config = dict(
    optimizer='soap_variant',
    lr_mult_o=0.92,
    final_lr_fraction=0.0,
    doc_mask=True,
)
Each number is 128 + 24 x the weight over the matrix's rms, rounded and kept within 0 to 255. Layers, rows and columns count from 0. Numbers have three digits each.

# layer 11 attention output (transposed), 128x64, rms 0.146, rows 30-31,61-63,93-95,125-127, columns 0-63
096137076115142103112146095146098116132148143109151120133135096131152127155131137141131113153114150134122138121126110134139130097123178146127135094141130113135148108139119169102102103132140128
163119112152151158152111144148133137112096095134100133150148171095115115082137088147116145143141103088130080123124103140157120142160102100141156101150087158166157131127162100093124102109099125
131129077144110122123136126114113097147137146116059142159126123139113118116122131103158129134160114108129140115090186127164110171110128105126163091135166147124121174108124118120136159151146130
097112145099182114096107144074118184126152134203144151125130118102130143117098093107148118087151092140119185121140123172112138163159130119184110119160153101140163125104155110081139127124099140
117114113107129110122122151113095113110137143133134139129119112171113138131156135129151122136102103147126148149146116132132103146123118143131121152117168124116148101105090123115205119104116127
123126182151134131098114133134148144146136113158171140122161176130124151131158112146088179123088112130120090137140098146119137074119075154115073175146101119164148136167108113145143110151118142
152114177089106075152175152144133105115090102116118044119125169150129166152092126128141154156100168124099084161100136059112147124081140137066129095143157129130099120101099107140131139097146145
121120069116099155165167082170170140121112098136162109141117136159159142144116132094141139104138185149142138138101104129147125089129140158102136073152113148112127137146144130155081164132164124
112158133122114148104122126096117122116128148137083110094109115154125130125077144131112112079093142154110097156106157111096167128118137140141122077089127103087111118099122187053129121116112105
125137151147151159127109126126145103116109102118139151110100137095124126135129146145127115114138132121134109130114130169129135151156130127112124166104112151102098127154129129128130124144109127
127147157125123118125133151083166116161167178165112150122169100139121120106128143104128087131110139121138134094171141118094120120092151150162096113131125094138173129142111157134121123144126131
# layer 11 attention value, 32x64, rms 0.137, rows 30-31, columns 0-63
156117116150089130154124099154125087150123122076115117104133129150135149140160159143098135111117131130142097068112135101112103107090113127070127152117141128081106118154099162168167112110136128
141167122127143117133102107178121176165138089142093125126122117098117115165116146142156126095125139148147170127126128110196150135117109117119136137130058162145106123145167111132093135171124111
# layer 11 MLP gate, 128x64, rms 0.166, rows 0-66, columns 0-63
102124097102159144204112199138158144128131151139129110148117101141129141076144109135132120117148125138123133139153073127125158121147127144089081079150108097090146128175152093130132135121128152
163181153093100111117127160171082087130168119123100169170191178151090088105146100081123125152127066093123116132127089135145160148131178109119125066132128152097144165104150077121134137093149105
110123139137166116123159116158116092115108128122135128098145104165181160092152136161132136138108129122155144151152127149136127178189150164136135139140145119108160106140130105135155131107134131
136158131128148112127110090122101169108106121121121136136103117109123091075094115126104142144133133142125085147125119125194130127087124164104112140168103092157139117162145114124161114130129119
099111064140130138149151109125105077112155116125109109104130145115140121140109126109152101117103162129135107144123077139149127114134149135105132076117085117137153149108137165135129138096138108
130137100146117131108094115126127138101157151146107122165134134167112122098125113120078148161124164105126144160105176154170146160138134112076159134111124132131117097117123156110152134124139127
128112132156146144162123098174130133137119108108161162102135099126105133140121156145125116130134179132116167134147122095103147131143156124136151117105127142131126152099117134125147146151116149
150133096136095126117127124062129089131099162116131105153165092109142137088127143130094137131124136158140093106153142117125128109149115145099130132190167089147111107137120135122115104115125128
088113160166156096183096162096117074090132141095116089148108101141124089106117137142132097100166156159093087116132135130113170116168123186090127083128151100119123120101168112098154129130136143
155110139182153108113138173106166130195164136131146103111143151177152131118167145138126166099090134138142106099148118137128117117118098107137073109149116124129101158164100154130139116152109136
128172139091159061093135150120118113107092137165127093116155129133148137184135113129130119131086141105115139156116137131124116158098142158087097144133150150172092100125166139150138109142123139
101122164137120088128142136123128144116156115131134132113197148105091143129155100078146115160111107126133112124114133103126121087123149135099066132098113138119181134115146121124129086107125158
109125139112112131108131111121125108094159127144185115148104165123100152130136137128119134160137139121082137155128109124107120174149103093131108101128149144110142174117151119096116073156117119
085118110138111131127137101146142125127142164125149106144158125166128123097127136131119124127110169077108164141126135109152146100110105151090115096119135136145127139101125131166086084126162135
105164120108125105163140142149134125089127110117106140172176100074123126129109097146155118084160141115149133158119144182168122163148194134102156105102101131073156097122104154100107132112082164
145180122148130098127131150142114133104104105110140136155181114078101099121135117139154146116125154097074081102159125111148138132134116097139112108175086123138167140165140133142164139128130159
064165090124114140146100135155128180116136160140112095102145133098123158157129095116119080094141132132142115146111105133098129082128120131141147072115142155147142162130149108128119150106156127
132153126152106116152122133138132101113140102115137118117172181117135179148106129153127161162110141132121114124101057160134118125085157170114083086124153088166127135138160116125093120166136141
140158083116105084056150083120186129150172122129100129128156127120117102148113145087187129089090141166116101138135122162154144145131116081186130077066080142098130101110127194155087111117152093
165128146093110133122146158150095146136121169135107113096149161105131094134136117139151128117129148106149147159158187134179142122138132118107116128085155139104142143128131130135152109123153155
166102131139139149140125084138159107115093135138116157137109123127141101128148165147150132154113154111118140172101120108147171129112065122129140130188126145133144143111156144110128123131156119
154153183135133110128100140155138153103119127139075134110100155116096091101110147130139123120127159141165172161175150076159138135104138079106129133130155107120107159096102144160139104138168148
085150128073148098180127115096182118156121101109096083121134129143123155125136141088106163113185132109138122171125115107140118115168166089105136110097116131104154170130118115163136144133094151
133108135107096119138144129137083109124116161129095152144166075143146148147127125145126171119133119105090135103146128124145138101178132138088127107075150095132101134125161144088115165147147137
112092125129107128173121133152129095101159096115133168095099094116116097112159101113171153148165115101113134103146071133102159109111147145115135112137124159116143150130119117127097150106096169
125132138077139111100119106153113113146136120105114103063120121080164136141129156119094095123112110153155130153133155106121129168163143155127155129132122114109127171132138126084131118132133097
146151122114141183111115104115127142124133195085101122139103130110140093135176134130128156094178126132138136149145138082127129116176125136163159156120115145100138147158094121099144164093093115
112128139128088136160111134091140119096125099139111164145147140136101095097105148111160181073124120125164145155141084143131094089144151142165139108106093155109124127114126140169142100157087115
141142134166133138107162108113111137114117135166135168124157127146095136137113163101112106100104143073124114093124134109128167138127135169117076170113142116118157102120179136137070092134156152
166149115116129168108134086099126106122155120156155137140131125109136127135145094114129074143156097101135106099107159143101118131116109163144135159106089075118183081160155124120130146126130114
133137120152138129106155145109118137109156152154145118131127138131148109112134122121123133134123128105135138140098135121153149111120109133103158138115158098093116145094097115105155130151137124
141123122108101145123135078110143129106112151145112138129081114143119112112167115108113147136115102104139152134090159130130131110099113149157137112140118112126126163139130156136151120141172117
110131118133148120148155136078126140109164101089138133117085138134131102186071178123132134111149099153106118130119138124104125133155126053166165144111150123132147141085127155096119153093136121
094115122118136130122133147137143110099120148136121154151181111102083115140151157082119149143144111150107109128123129118134157145141117136135129095104103089159175169137120104146154110119177146
102115147122137132156167112112151138169136126140106105124113154158054114078098130079119141113104163154092139090140130124104131132157138162151113131123156110131144121134157108128101154168155140
122078114091067083176126152112213146119141151123081148112102091147094110117112164095127178123092112083139129109147146137122130085110102124117121109127148164131163152119128153106176126120100173
109162180140096153115135137085142133157170093098144126119135112103110085124134151136129094129132131110105127113148139099125139134143081107119144157123109112125135127119131120136172124075145124
133122113109104129136148126136100166126157122117126156117150120116125067111127149120154117124131141142119155113153115125152113152154135107135118093131095127171165138131145170127132166111124120
125158144143130132173157151129148112126145114116085162118119185121055075080096174091165120139123118108096124140161141149165146140114108152102131081133143090133158137122116142149146139140137158
090126165128113110152133105143088128133129132097147093149092140142100120141127128152161144159099111104126171145136135153144130101131081124101124147142096093129125133133178128156101121173164164
130134157166127122126131105150117140136136113108130182152085140159120100138134148121164125137169121121114146126098118140153104128120119134139135182124122160130161156149153116113143133160152152
140115097142129140123167129130129145127085128134136141082132133115122116117127163122121065091099146150142158155136135099169113133092111124151129152093142130129172175101144168114095128105180115
134110083127077142165111152120122112165122112076065161173123136139137107106127098144124113132163077181120072141110107110101146115113152060101167104109106143133171125178097095087176108134138107
113086146128134143102136112108138117171124128116143198159135149122114141158123148120151112133114100116162158095151056103100130122152122126128136150131089135142114139125122146073110146078137112
121114154140156119114141137093170154120134131126166121153111102160104090122135119096140115143171091120124180119130148138102174149133121116140143148122149135161108159087131105115147159128122104
133103120111148151136128103160095118130129097102118148136128129110094170145113135130136129150089120131109114178161164092142147095125103112096124117145119160133124125082106136108111155093157092
146137118150124160146160122123096115137143083077142166136137148098091107125143109088166109149156140122135098145137125102166102072142122161115124094084106064122170159146151131138111116129128138
121136137132147143128128174165109097156137109166132147124166143133123136148168103126135077138083128125105116092127108153130155132107108136123108061115133139172131108137126144131135113145102078
137060147127137109096125118088166160099102135134114101163131166111098128115183133111096105109123058140106097133181091144128150139079105128136097135177118060116128192186124146137177095125151100
149150133118084164105121100138107152129127132111114130126134173139162097102142091126144122118136140119152104188113154173145103139078131123175174114088120135100145126121114155079158121138148114
118122119100128144125117140082097143139072133174101127089112173131159128060086142172148144117126126117134161100131145105116161129119112176150106170146129145095123117139121127088145124119123169
118150141134121092129080127141098118149171143150106123170143121132150125165152069176134168122082133134104104123173140145084135118141122128142189133159119109137124112139130094135138134135140121
160105117121139148156125166158104111109130145125118150135158146106125131163121161155105162148175147151147094123176148167177121111115119160121124076113147167135116171115158087155161158127148115
150103118102125135149138109153156123117155123145119133113125139112136087081070142109161138105141139136138164151117139169144128089136120115116134054101091099105148119104123127100138139122145145
092161145130117106168138177090142108125096130162113167146112134079136126145103131119130087117125139105097126117174142103119161071131098093166118131148116157180092096142138103081166170108095065
111150148128139108118121119161117177124114114143129110133135093120166115167147133117129166119086145107134100146145101086137139113097130110099101099180150117112172147138102139097118164137169144
163118194148125137137180113110109124118116122124151127164077187123097140098067132089125137127132124136132124166144141123169166151146149123121139123157128131060117136101083169140116154118150164
122140124168100132148132146128168114119148126134090145153117137117083145129144113121157137102086091134134148126112158138131125097101114141139111156193097153107134121115125125140135122141156160
144139127154151094117104150129113142127114123156133157145179133063155167139131134123147127119120114147132116111112099194113143113114081116153121153156163136153078129117126134139083086150121090
159090142161136145144148190084184144099118141159100105103129133162123084138123166139148132100103083123121105111130115147161096084121145121135085095135125181123128118161168178127153146115154149
078165159152143130104108159084132147097109156140148152107114144110097117096122133118118109136062142096119143127115126114123189110152137102168127111119102100116138121117127135135104102128119140
159131114110105152122141157123108124136104160124145173111122118115130118150126134149148147089120111141116113125097139112124127140134126156139139164121107164087175127146114138128152141108130096
123107129122123090124127135125116112149162118196194127173140128133115144071118145159130133133137153112102168133152108155126102127150124121072119127120120136163120144143142068157139108141117140
125133118119113143146113066164130158120114131161147108117130071139122118092128123144162120129122133152190100137148122112146119097115072158093124098153101137140108125157102135144110115122114149
169130159117160149128117116119095143098128117144129099179161122116132159113109106134131132155124158169149142130129111110108098108134092112125145147097120131139149144105134137113116105137098132
160113101145125161113133139089126152105114153102112133120131143092143098098110139125144145101109141140167142146164147085152124132094110151135091085123132118136128134173054167145122115105126119
159154147163160097140138125073148134126157115137133145118123128169121111096160138090168087109153085127105102124144179162139158114110164078105128145134105171160169168190145150072162098072096144
# layer 11 MLP up, 128x64, rms 0.167, rows 0-66, columns 0-63
129134180141085138125127104118120098151130127147108137104120141134123118136141124130084149095151126101128167118150143140158082074133135143125137134108123167181148141143080105150135125100148086
116130099109106121156135089167172093097122143110134133143105107120136139134117155104202131181122134153104113151104142128131117121148081134142109092120103057128157104170170139112111186093132143
158130144077119123121124108131135163145164104112135144180116159128077101123061150145160122113149149127107143127086153139099140075090122099127133096123114147137073187089133131115095127148134123
117179121120164104099134101107122181141112157128118127117173107086148119084104096167079121100139167162148188156133134133124149108103191179122169119084078091161150130141150151125151144118129141
090143174132143116110108117102117110141113119180093128161080152109135118149099076167108149091134129154120138108151090105132106145149133107182100136123156143136081152115102127175176116135138130
118172125101125121087142118139095106081105109148088144158123126125131128141129093070128170149094147183108084123088138079130102130103127121152120118139148086146089154117128118141125109171100117
110127123171156098147121123107156115115136129130142128152083130151100174086127104163131166116150137150151132159133162096132111148114120127125142101161145133118117186099098102128125131135137107
117125110107093137102139084086150130133095102117129123147182121137132142133139134083120143174162116125111154119087106154102112115163124135146118136142121110133101137134108114136120105097110154
108163136107106165109162087128097140148148091142141121167156128122147151144134111125089113119108118105113151108180164109130133093088193068150146152119092146147091096117116148136061144094131124
138093120090127111144125094110141109172117107148082134137112104168133124131116125114160132081139092142115085080079137147112087109111118083078145152147155115091148123111147115122171160126096125
112073154098086081130141111113093102136135109131088136105123153084122142123132127103102115129069110140130109098120135101124108091099110121113105159122173107131130101104070109164101106111141153
153091110118128137141139119143117154175128172165085170147133129132111133083161110135140093139153129152168133131146154115107176111094097115119190117111123135101109119060146132101157155140178133
147128109096122176128150129076106126115156142175160131134126122088113181130135119128136104108135139134131138099125157124065104157123093112123154132152122113128133134106138148094145072107108097
118178170115130141078089128111089126123145090118111165132127140123152094155127111134155115131161088141090087132138159181147124123093108119169141169105119124128158103128125110101191147112120107
095138109112137120121110139112169120128145151122131126132123105127154099159161123108150168129116135163138103114135095155122112104161144112112112119155121160170137149155117142084106158164098193
151177125119118101130115120116103165071118111119110133140159112123114156116141140168143121083171128099119093135134139112120149133141092154123120121148138137161143110165140133121139130147081167
102150133110161100134162128134136133117134102124097136124130147085111139123147137142127135119134099157142130158093120141097152153126110092171112143133082155120126111103128114138150143137117116
125179152131118160114109122104155133138143167125095114101100138120120092147117143170108130108154132138103154121134122133102145175154143133139203150083169103119107164148124140083168165091109115
104149074127131116107153081105155129153132121109079126157155100092064132130125143098149117113155106157106069140150129148146127182077108085141152078116168144095175115105150142175104148123136108
117128138093101127110082095099099162151116138149105111102110143091089109161138102104135158094141154088115163130113138110118116142153103159120113119082146100103115140144113137135126118137158133
111110122135118083162117149096129086155112088095136109139154138103114125135135114149156132135120138125098108139150209165120099155159149162154111101079150105123137163139151132141113105116066127
084135154139122111103115096128152143140118189141167093106101125122149112136173121186133190085119154103117154149139153103101161115115102129147135170157196157111076147121090084123159112149135125
171148138145147131102130121099138095174115167126110156089117104090151139097145119129090105146112099154179092131155113193116137117148122090125146145156110113152103119139125142096093106148119102
141125092112133121128154145133043140142103135119111109147098141087124122118083134143128079102120133126133125152158172152167140116120072164087106114131127136096175163122136158130124125109178157
090124129137115147102158132137104093084154149136082174107104096133129141090151139114166165134146149142121111153109120080158111106119129172071133106144091142139153114124120130135146107158133161
101111124107136155156103115150158070108142138143118165127168132123131125108121130144096109122130139173185119103117131127096068120122151124118114135153140102132119109104150108123122116172143142
138133151142112159136136129103134179129140149144120147106100111153111064131122140101155119120145149128134147154177161081136153118117095117127154140100098156107156148144114145146181144096148129
114099120159137140113078126165160163114156162083148122104135108116124133142184071120153132161191169152135125115089120192121067151111138121140139147124124119131131116146103082146163104125091147
166148141127138177140138106136156173115143137163124162130150154125084108120096140080146144087153177071167115151128139154110139150093127170121148132126136128086133089123113088123113113130123131
085102118144116130142122132122096104115097117084083125163130134136097078132137135096176092129095097142138088101118112125135108127114096122129132120114119129130138132151164174109139144094099125
124120141127129132095120127080091091146130140134139107151101116163112138102120168108105120114130121126126141135126165089120116139121124134149139131141130121122111146087110161133137127091147140
094125127103119125101136124060145130105141153128136113156120115131090124148103136148124147087123096124159104105123140139126088107096148181137137105145147113115128164123095137156127140169127136
156167121148189134123129116144103153111074098126095140110116121143119145122140143106160079094140124151118132133131202081136138116072155141123131175135100132075151096171118118114144129106121104
154132108131118128131123128156123113104115137124120166135113131136131147099158130150135123109104144119145129125100100135157106137127115182100105154126133149091081140147165178141104116122128115
121165145113150131116165088096124127133092157141138126137096144128093134099080174078159130117129144129103124097133133112105142090153125157157116121131122118120115127144151103102122166135146111
119117109145154117146137138134110087118135136108161126123127137123116146142123138182140101099122153134073128140119103088114120141112110130106130120139168103126139103080107140124152158103135081
158114137085115087149169132143140119133112132157151155140176125120133148095117120120115150091156165167118103114077123183159093127100120136121123085145153127153143109099107138128099113139174131
098117149113068114095135119127124072145128160110101107102112148140104163106122116159087142118117104155119126153118140101080163123119130154139143156146145130108106102112117146177136141128135146
154149155161143164139102116119114108095120109115090089131112084116084127137111116091141128128115155084118137146206148120141098138103073124115131125126123095178153159097110149142109117137125120
142162173118096112133145104215095090140150095132118114128136144125126123114101146131155107146125125112108123092130131125104160115134108159084107155129111134100097159121179109163130166170184147
132136117110109099123136152111130160150148157120124126131130094104168150143144119093133141117082153116146137112153137117102122125138158137093139109136168131156118096153112132119067106107122116
106091171128099128163117127166105100107135096102136119106092159117119119158122103114200137114119174165130134152192153164104063101123124135085141137168114117134134125158148108168170133123158128
153121113128092115142121145141083123151127111096153134144130120127125123094150105171123120138170099136143092096141095124120164136131111073087159140138119145123138119145067145121174112144118118
105111119096122107119115112108151143173130139100096091127105122135102135153094079151089111137105141132128126094147119124112116142103136116099132133135138128084125169129156158154158099097109144
115125141142165105105106106160105122161129105133101149104110157116118121117133157144118108112116161148138104123119136120127147152103148130093180150106097139078124111164112116197169127092144075
098112120123151130161125109132106089089140120113152149124099102128111133166111150130125125132100176129095113148145138139118139116135107157127127153157134138123138154124144129101127164126166165
097140100110139120135143147103119134137163147082167099135150111174126140145135132133116156129134127097098085107134149165126118132143136149174088118101058187094163155156134105119113175112128133
161184121099129103106129154101142120129136136118157101150122103123136135113118129073105139127153087161188141174139134131134159085103107120100115142132106119080116126141126118110146127139142102
108182137150079140114086131201084145118097122152114139130119129146115091145109139117136161157141181112093130128097141100139112096167092155144100149112102156166091136077146163135160139150113139
143099135113162159129083159131138126141111120163115143115132112153124119152121153107177145087137131161173174103135143164125134158162130102156109090129097148141163110146090076139141149115112113
145131178139141109080111109168113129129113139152143132155135099079128116167151099096084126075145129126123117168140149148137116137126096080101162116132181110147149117103111143152136145145164086
116145184137097165122114140117071125102126108083136109102118114095130096107138152122168134108148121099157135151179161144121106110089109133087105089119135135157105121106148140103140153163117128
105100119115107128138081113124103172132162108108124170155110094143129142129129073099153130112115108108131112190114107157108122094132120139082117125120136157144160115132104158110106110168154151
124137122114156118116096108154107139124134112087157138121134122126114148145130155118115144117130106121101168141113139074124081105121161137159107145107172121103139143152117120089129155131106121
098139121122106126164142091129111118124124123174141128133127134126150112116115138130119072140126107114122121155144091090159143124121135094141157127160131177132115118168122109129086121091101081
087133133168131119142161161144118126172169121127136165128125088110115115084133118127138113126156110134138180094091120180095069192156129133151159152090127116117118140147083111180160127125099143
125142159148145136115147142105142153143139133127085144106129160125146116092133146091163140120127104165119149218121152103160146088115115140121151123103155127106138123136125143115117145172135123
147153145119143090102123107125115128122145099104124164108149108121138122152076149112078129128143101083102133123156102147119132174128111120086130090141144100116079109135122137161168108103101108
135103162151103145103113129126088106139122132158119154087131128139128101090137098147128104119088118127158135149152136167146096149073113159131098144124118122169146092095144152122142102163163144
119152150103127151128110098145146107159090139109100159113103129092124127135181127114122150135143129151104165102140109083132165170149126111132123165147156079102124137120106102102058113153146111
174105108147128140129162113155157103135169128090124099086140130148137088121163131158108122159125116134182141130161106076111093140130132133116086148133150146176094127171120135130142096109097077
099107167124101101142134100124132085148111114156188128134139118175136149146170121152126117114150116103126147125128120103087110098127154115122133130125087114160128122134133114146067084132142114
088126154163069128200119118150150101121109145070083119125150116094156115113124073113136158118156114077185150100103167123120150130151132156129126124121134137115102154099139155167110126132125137
120128129130127095117151118114124137133090133157140165109129092158099150123133133131126081125140091151138112138115113077145137128123091142162127161106093154131102158136099145165142102100068147
140126121135092135117169152136154120124159103129103157159118184098094108093087150110155103124143147136104138169163156130160139130117142126120124113178125115125107117135138129139158125114133120
127141108126134152113109156091150140150113148148160126091136113123181158145175128112114133130139158141111104138118114155132159109145161165153144086091127141133096113086069156117098101098122118
125141143199158116142108116124129134136148114125166094115104101135130116088132149139117128111139144122148102206128173163131109141123110077125123119136101166134151116141125153077129121104172107
# layer 11 MLP down (transposed), 128x64, rms 0.153, rows 0-66, columns 0-63
136123066144151123091124147139102107129150114117124127128110127131153114141131136127123093115195139148107165116135090121131115081154176088140105137164163163147092159098116062126112139062119112
123151126107133095100133166143092122118133100135130142149095139112112101124151132165118143134144092143133209149123111142131135088150166095129046102181120141118138156139099119134109106086104108
107107077144081104100136110165192129180154143109167135104119133101100119117133141106105077138169120110084098130122173135127158163134176162124134092170130135109097082127123127117186113160143142
118164180115163148141127134075098128092090135148115115161134124106127149151163131122171152132106131118166138134119095117113071069099080135101160139103149118161168158132122144149044102128097127
142105096103151152134152128134139117111148117103145110126171156130100093136150138123155122119075138146132123128138123138139133113111096176067157104095097127117148129117136162120111107086179109
128131166128184131156089091086090133143147151118128094173097088145135136111117137148098134120112127115145159145141116119133068126159095086130113118085108145144162160098116132141105106122131115
100138101180101118130097118149171113153129106099143149144110126130113142133137145125093159112158132122116093124109144100116150165138147139130105093147122115098064104132122090118165110139133101
110152151142138158133118160154092126104161130135113157131130146147131102124141141176156107128090129108150119113154129104147118173117115109081127101120161134213113139115138151129107134103135097
150149120139143148129112172160151133128184153146150159140145135112127153117139183129106121090159122128150085119121080124130147169137162134112171141119171116159093101104163063120165122114121126
130140140129168139135124139120116119106143114104131117131112137133111091121116158106158129136090138116125150145180124132152152115084121176154154148086145131154158159136107183144113131144180127
118112085141122142140128135134153136158133139150148112138126111130133149145117126142103143124179129132133103097090109136118125171181161093150121121157107119119117115161136125125149138132090132
095144143144154169119105104115104148104113102149117124099123117173108089111083063129152103099091154104125170146186128147141142099126077137097153136108141130117142138116123156138105133153148116
173125154131191136110104111077096150108098152115123075135117158137138139140092108122182159094093125164196170142155099109128103084130106135102127147085125161155173174094133138160044109121087134
126121151134113130154157127107118136099122144137108142105149141142125113060112125117156096125093151122142189120174137096151133106057089130108134138102122125118146126100129147176091109128160166
128061118118090145098105133156119141126125123117148112147190083182132095121077103116159079111119170123128092104143093133120095128134128133133101098112094152077093112140132120162168119087084143
116146122179077089161143119106176166095139157118160121178136081113155122147068161135118168173124148090177132105104132129130126127134142088145127157118136131095117143164134090094127124136145127
133169147128124151172120116128145156124121142164098110119145108163166124142127078124117105111085182109137136131098124127113135087154141109118123112100147124126174150102127142155103125108143125
134116177126128151091123157140071147100104087127103120131138156137148106122108127130155091117081130130118145148168124122118103113062097134123098139141118147152136099107146146172120113136185112
112191131187155162134119119142102117109136117183080176069137166151117137204122077089140097122122154140167151109173149102124141113149134127092121113092131147114099132114169102150157105152177160
105137086141151140131133125133161095176143125156119128165106106166147138126163141146082144126118098163119098126124116137099143127160140101141118114166144125155083118117128100127153142127085108
131148146134118138119135109133120144112125136124111159093125148120143116114130127101175126099091137132134153169175137109137136111082092166141129147111117127143135155095148137143125106136159132
118093060120143130142129117123137112149146121122140123134119101135143158163140120133104131161159110116118096103075108132098130150172156127123131105147132129130112112146149126107132147094101121
140136168132147143130132146103106141122092121121102117111125153133123089133111158123158112098102174124119171154162139123146121098092101130146136150136135135155191130102161141134114120111171115
101134109155111130113108116165180119162158124138143142132085121140121159143141141135097165127162109107118112112074121128113135147183143129140129122140155139127078089148142121098148137134108096
110105095117111114144167112146140097103141133197132146102122113118135096105153111150139114151238130150107125166114180113144143106109125145109138138141110133127073149134135134137093103110131134
103140119157140128116150119088085147126097111106158055116121083149146131141098159125155137155087100078136139131135150175161154124133104132126152141110141128140099135103130114166115124149114136
129116109130154087111090127165174110161150142114116118163127099123142166171148142139098172123131116141109129111093128145095132141155160101144140134157131142126086098117130102127147118118103122
125094118179118106125130116143179158149174136107160131129119122110136148153183114120094145157152151145115126128093157151103104161120170114142130107139143143129115097139090099141176111120092118
117154149130118120154107132114074133097089096136126120097122170172145119095103141101175099105118125150128143082167169108178158079107146128134156119134100159112135143142116132162134122135137127
129141108095127103126163129159149110149181130146153154125122127122142122138130133140070119124204107096122110125087134134133135130174152132133121119154121110123107112160116073115141172117149160
129127123084132118138096134139137134132137130111152073180134100133142163140139117124136143143115126131154143126106071131098099121168121112116124135108121099120125148148122131108061104150103116
134128175136176135147139164128091115128121125124138128118173140105140104132120117131102133111157178119148159117131105111118093142129092107116107154085084126110179140119103155119094108123132125
126098117156121140137108137125161145148106141108123153162096116135131136075133142113142159105130134134117122126089114107103114146130116113102104092167128129111101049180132130142122137138131143
122103110139140116139141119086153125113133155131116134130060108137167129145131088133128124103133158106108119154101099152130085097143125116106163127158148155137152106113079186164160125118065130
119127130141065113177103136117089132087166118161122152139120100155160142117120172094128122097113160129131176131081155097154122118118136172151127138142151104133148132139103142126115117153124150
151140163131099134103147106109114116167105110132093143142077142095049139144135139138101128087106147185148102122123108173119089088127159148101107135148120125114135092130115177155144145129098152
172139180149117110167142129126128118111078149150116126124150173166113130134130144084188119076126108151122135157177139145141155124120106149123123126110118097111111134126147168137116140182164135
109110120128109144109159143139136132150134116155156138112110128109090087120141096118130075098165133108119080124139149107159131143097138150098137093141111141145124086150166141134158128135149133
166144141121168131138135142099140137117125113129105131153135197113147133131120141156118145141090129130157125100109110144108114126124121118134138121069170142126175154103125130115140126132141116
126098072122141125127114129120150110161137129149158130146104105117148147119134117132084166135163121134125105110082099130103109136165136094133143120159135135124098128127104099116129117093080117
100130163106145123113166113100116105092115134147153122114122121126131126106114138138179096114129131132119136100166155097131133118118122161133173174120107122149156142105158157132090130132139139
138124177126114139140143144098101132093121147117115121113131140151134089115127131125185124121080154149153149154184129143155110088086088152117128142119117131134168149108136146144109119141146124
125145143180121116116123151129090096099134148089091122142145123082121131085085129127144135116114133146164129120107124124098159093106165102148094135123150156153125148157108172137074127109156171
113131110130096138091158109133128116113138104087152144099131095116119077144133160149141088116157129127096095123107128153170147143163127125141148113136123107149135109133142123175160118169118154
125129067157072095133154108150139168115126129113170106077090140140110105149154114126091115128159127125094110115113170170147150151144139145144115094179125108118125084122155146116177132154130138
109098091134129157139110118149121152129158108124152122156090088079125145106173148141117140110100110121116145116110144190152125128148126093141111126133148163118118131127121126122109114080136128
090092079134131136124107102151132102140134128154153106133103108142119151136131133142102161108155107160124094123083131129127133140160102113162147141155120164135103101151156102100148116138123143
128057068116066146088111141167106126139141123142140168135092129105136107101140094126140079153122122146116127124124132120160125152131147151147096104170102130135119130176146143132130130133144151
137133109157134120160128109111157143134137151129160182126079100106152135166110089087085106124164122102123153136123169128148163127116187107114114100143150155124167122184162106141109122117090093
084134105137135117130146118143148117138146126125156136090095054122135143167155137145085156121170085120098097117093123106086121119163138121153153078121107120110088094142149138108152112154139148
108112086098125160060113111177126124145174124077182127128082099156170152222131110098104135153159143167128123123132121111127103139145159130149134124102140119149118118142119122132161093138127124
118099092152113127127120146140158133133133153127126133139126095155095136139110157124076139126166103149119082094106131136120142151177145127136105102182149148092087078155109088111150142134109143
095104106145125121123133115150182169164119119136144118130088137161146136156130117096107139090158115128136075113115105128086137132169135120105140155152111112091087150128152155135135108119081124
115109108137100167114120055138132122071154160114116136124107093101146149144116125166147119144134170109145161139086115166120132124170131162132129102097106098158139116146126163113120087145120139
078096160160106103115090124129125116140130144147113129133124155177135118143110138128162098149133135117097154142130116129194152061091119169127122181101093124082089164156091095130093125139137100
122139161137120125142138149119098143115128134121130136107141133129111115121125124113175106122113142118149169137176140133152141105070132153116131169115121135135190150119149147136097123150172156
161159146132124148168119142121111134129115157125136150171150116121133145143100081105108145109098130118135131124175113176136093133105123077113106126100143100169166103155147160157088113085124123
111108110126077118124143154122176108141124145142146126118089162126097140132113176163133134094102139117124097167131153133148133150137154116167108081164132117143145139125166125121159135116139134
122123098138125102134106121147159099171130126136132122141096127101147136162136124134087156149184104106126072093078112130106138171202166123128128096128128120106092128144116133098155137139101119
157155135112116169137160124111150137111153068160143136143158178138168176113138113169145161146136114137156103102118112097110096091200126163159138140098153108119145122164145112111074154078094140
116098053152093095117155113177189088152159148152152128116096111132095126122119141152102125137175100136110101134105144135153134159152132149116106142181130173131097087140136095120185155122115109
122187144114130088116116135122097127109106085118132125134154142129138130128152116127149121094131148111142136160108118147117091092087094145131155145092119121144154171121135114116109113111152116
103130083119095149148134131141179122166146147112183139122121123146137165118133165151079190105138122114119076095070139150135137125150150133148134112148101143109127094126128131104186121139105141
086137127105095168140140144131143141093120110134128131118142172156120091092130127120135104110105132131139123180170145139157156090102097140134115115144144141133096128124116158170117142132150130
172144173117200146145085113102080133108118128122084085172124085125169149135148133135124155148083138128146138113105105130118100089132106115152131141059152115124169172101107118138111119120091122
109127131146131125114120134140165108157157171144161157109121123127107111159171089131075164113165139130098077114109114128111145127158112147117161120133151155136106111143131122129139149173136121
098151160150082087128155121154108120109124139092095155166117120086123148084163166093160097134121090116117133147123113130115140091090178093080138102148151133131124130179139163145161147156100128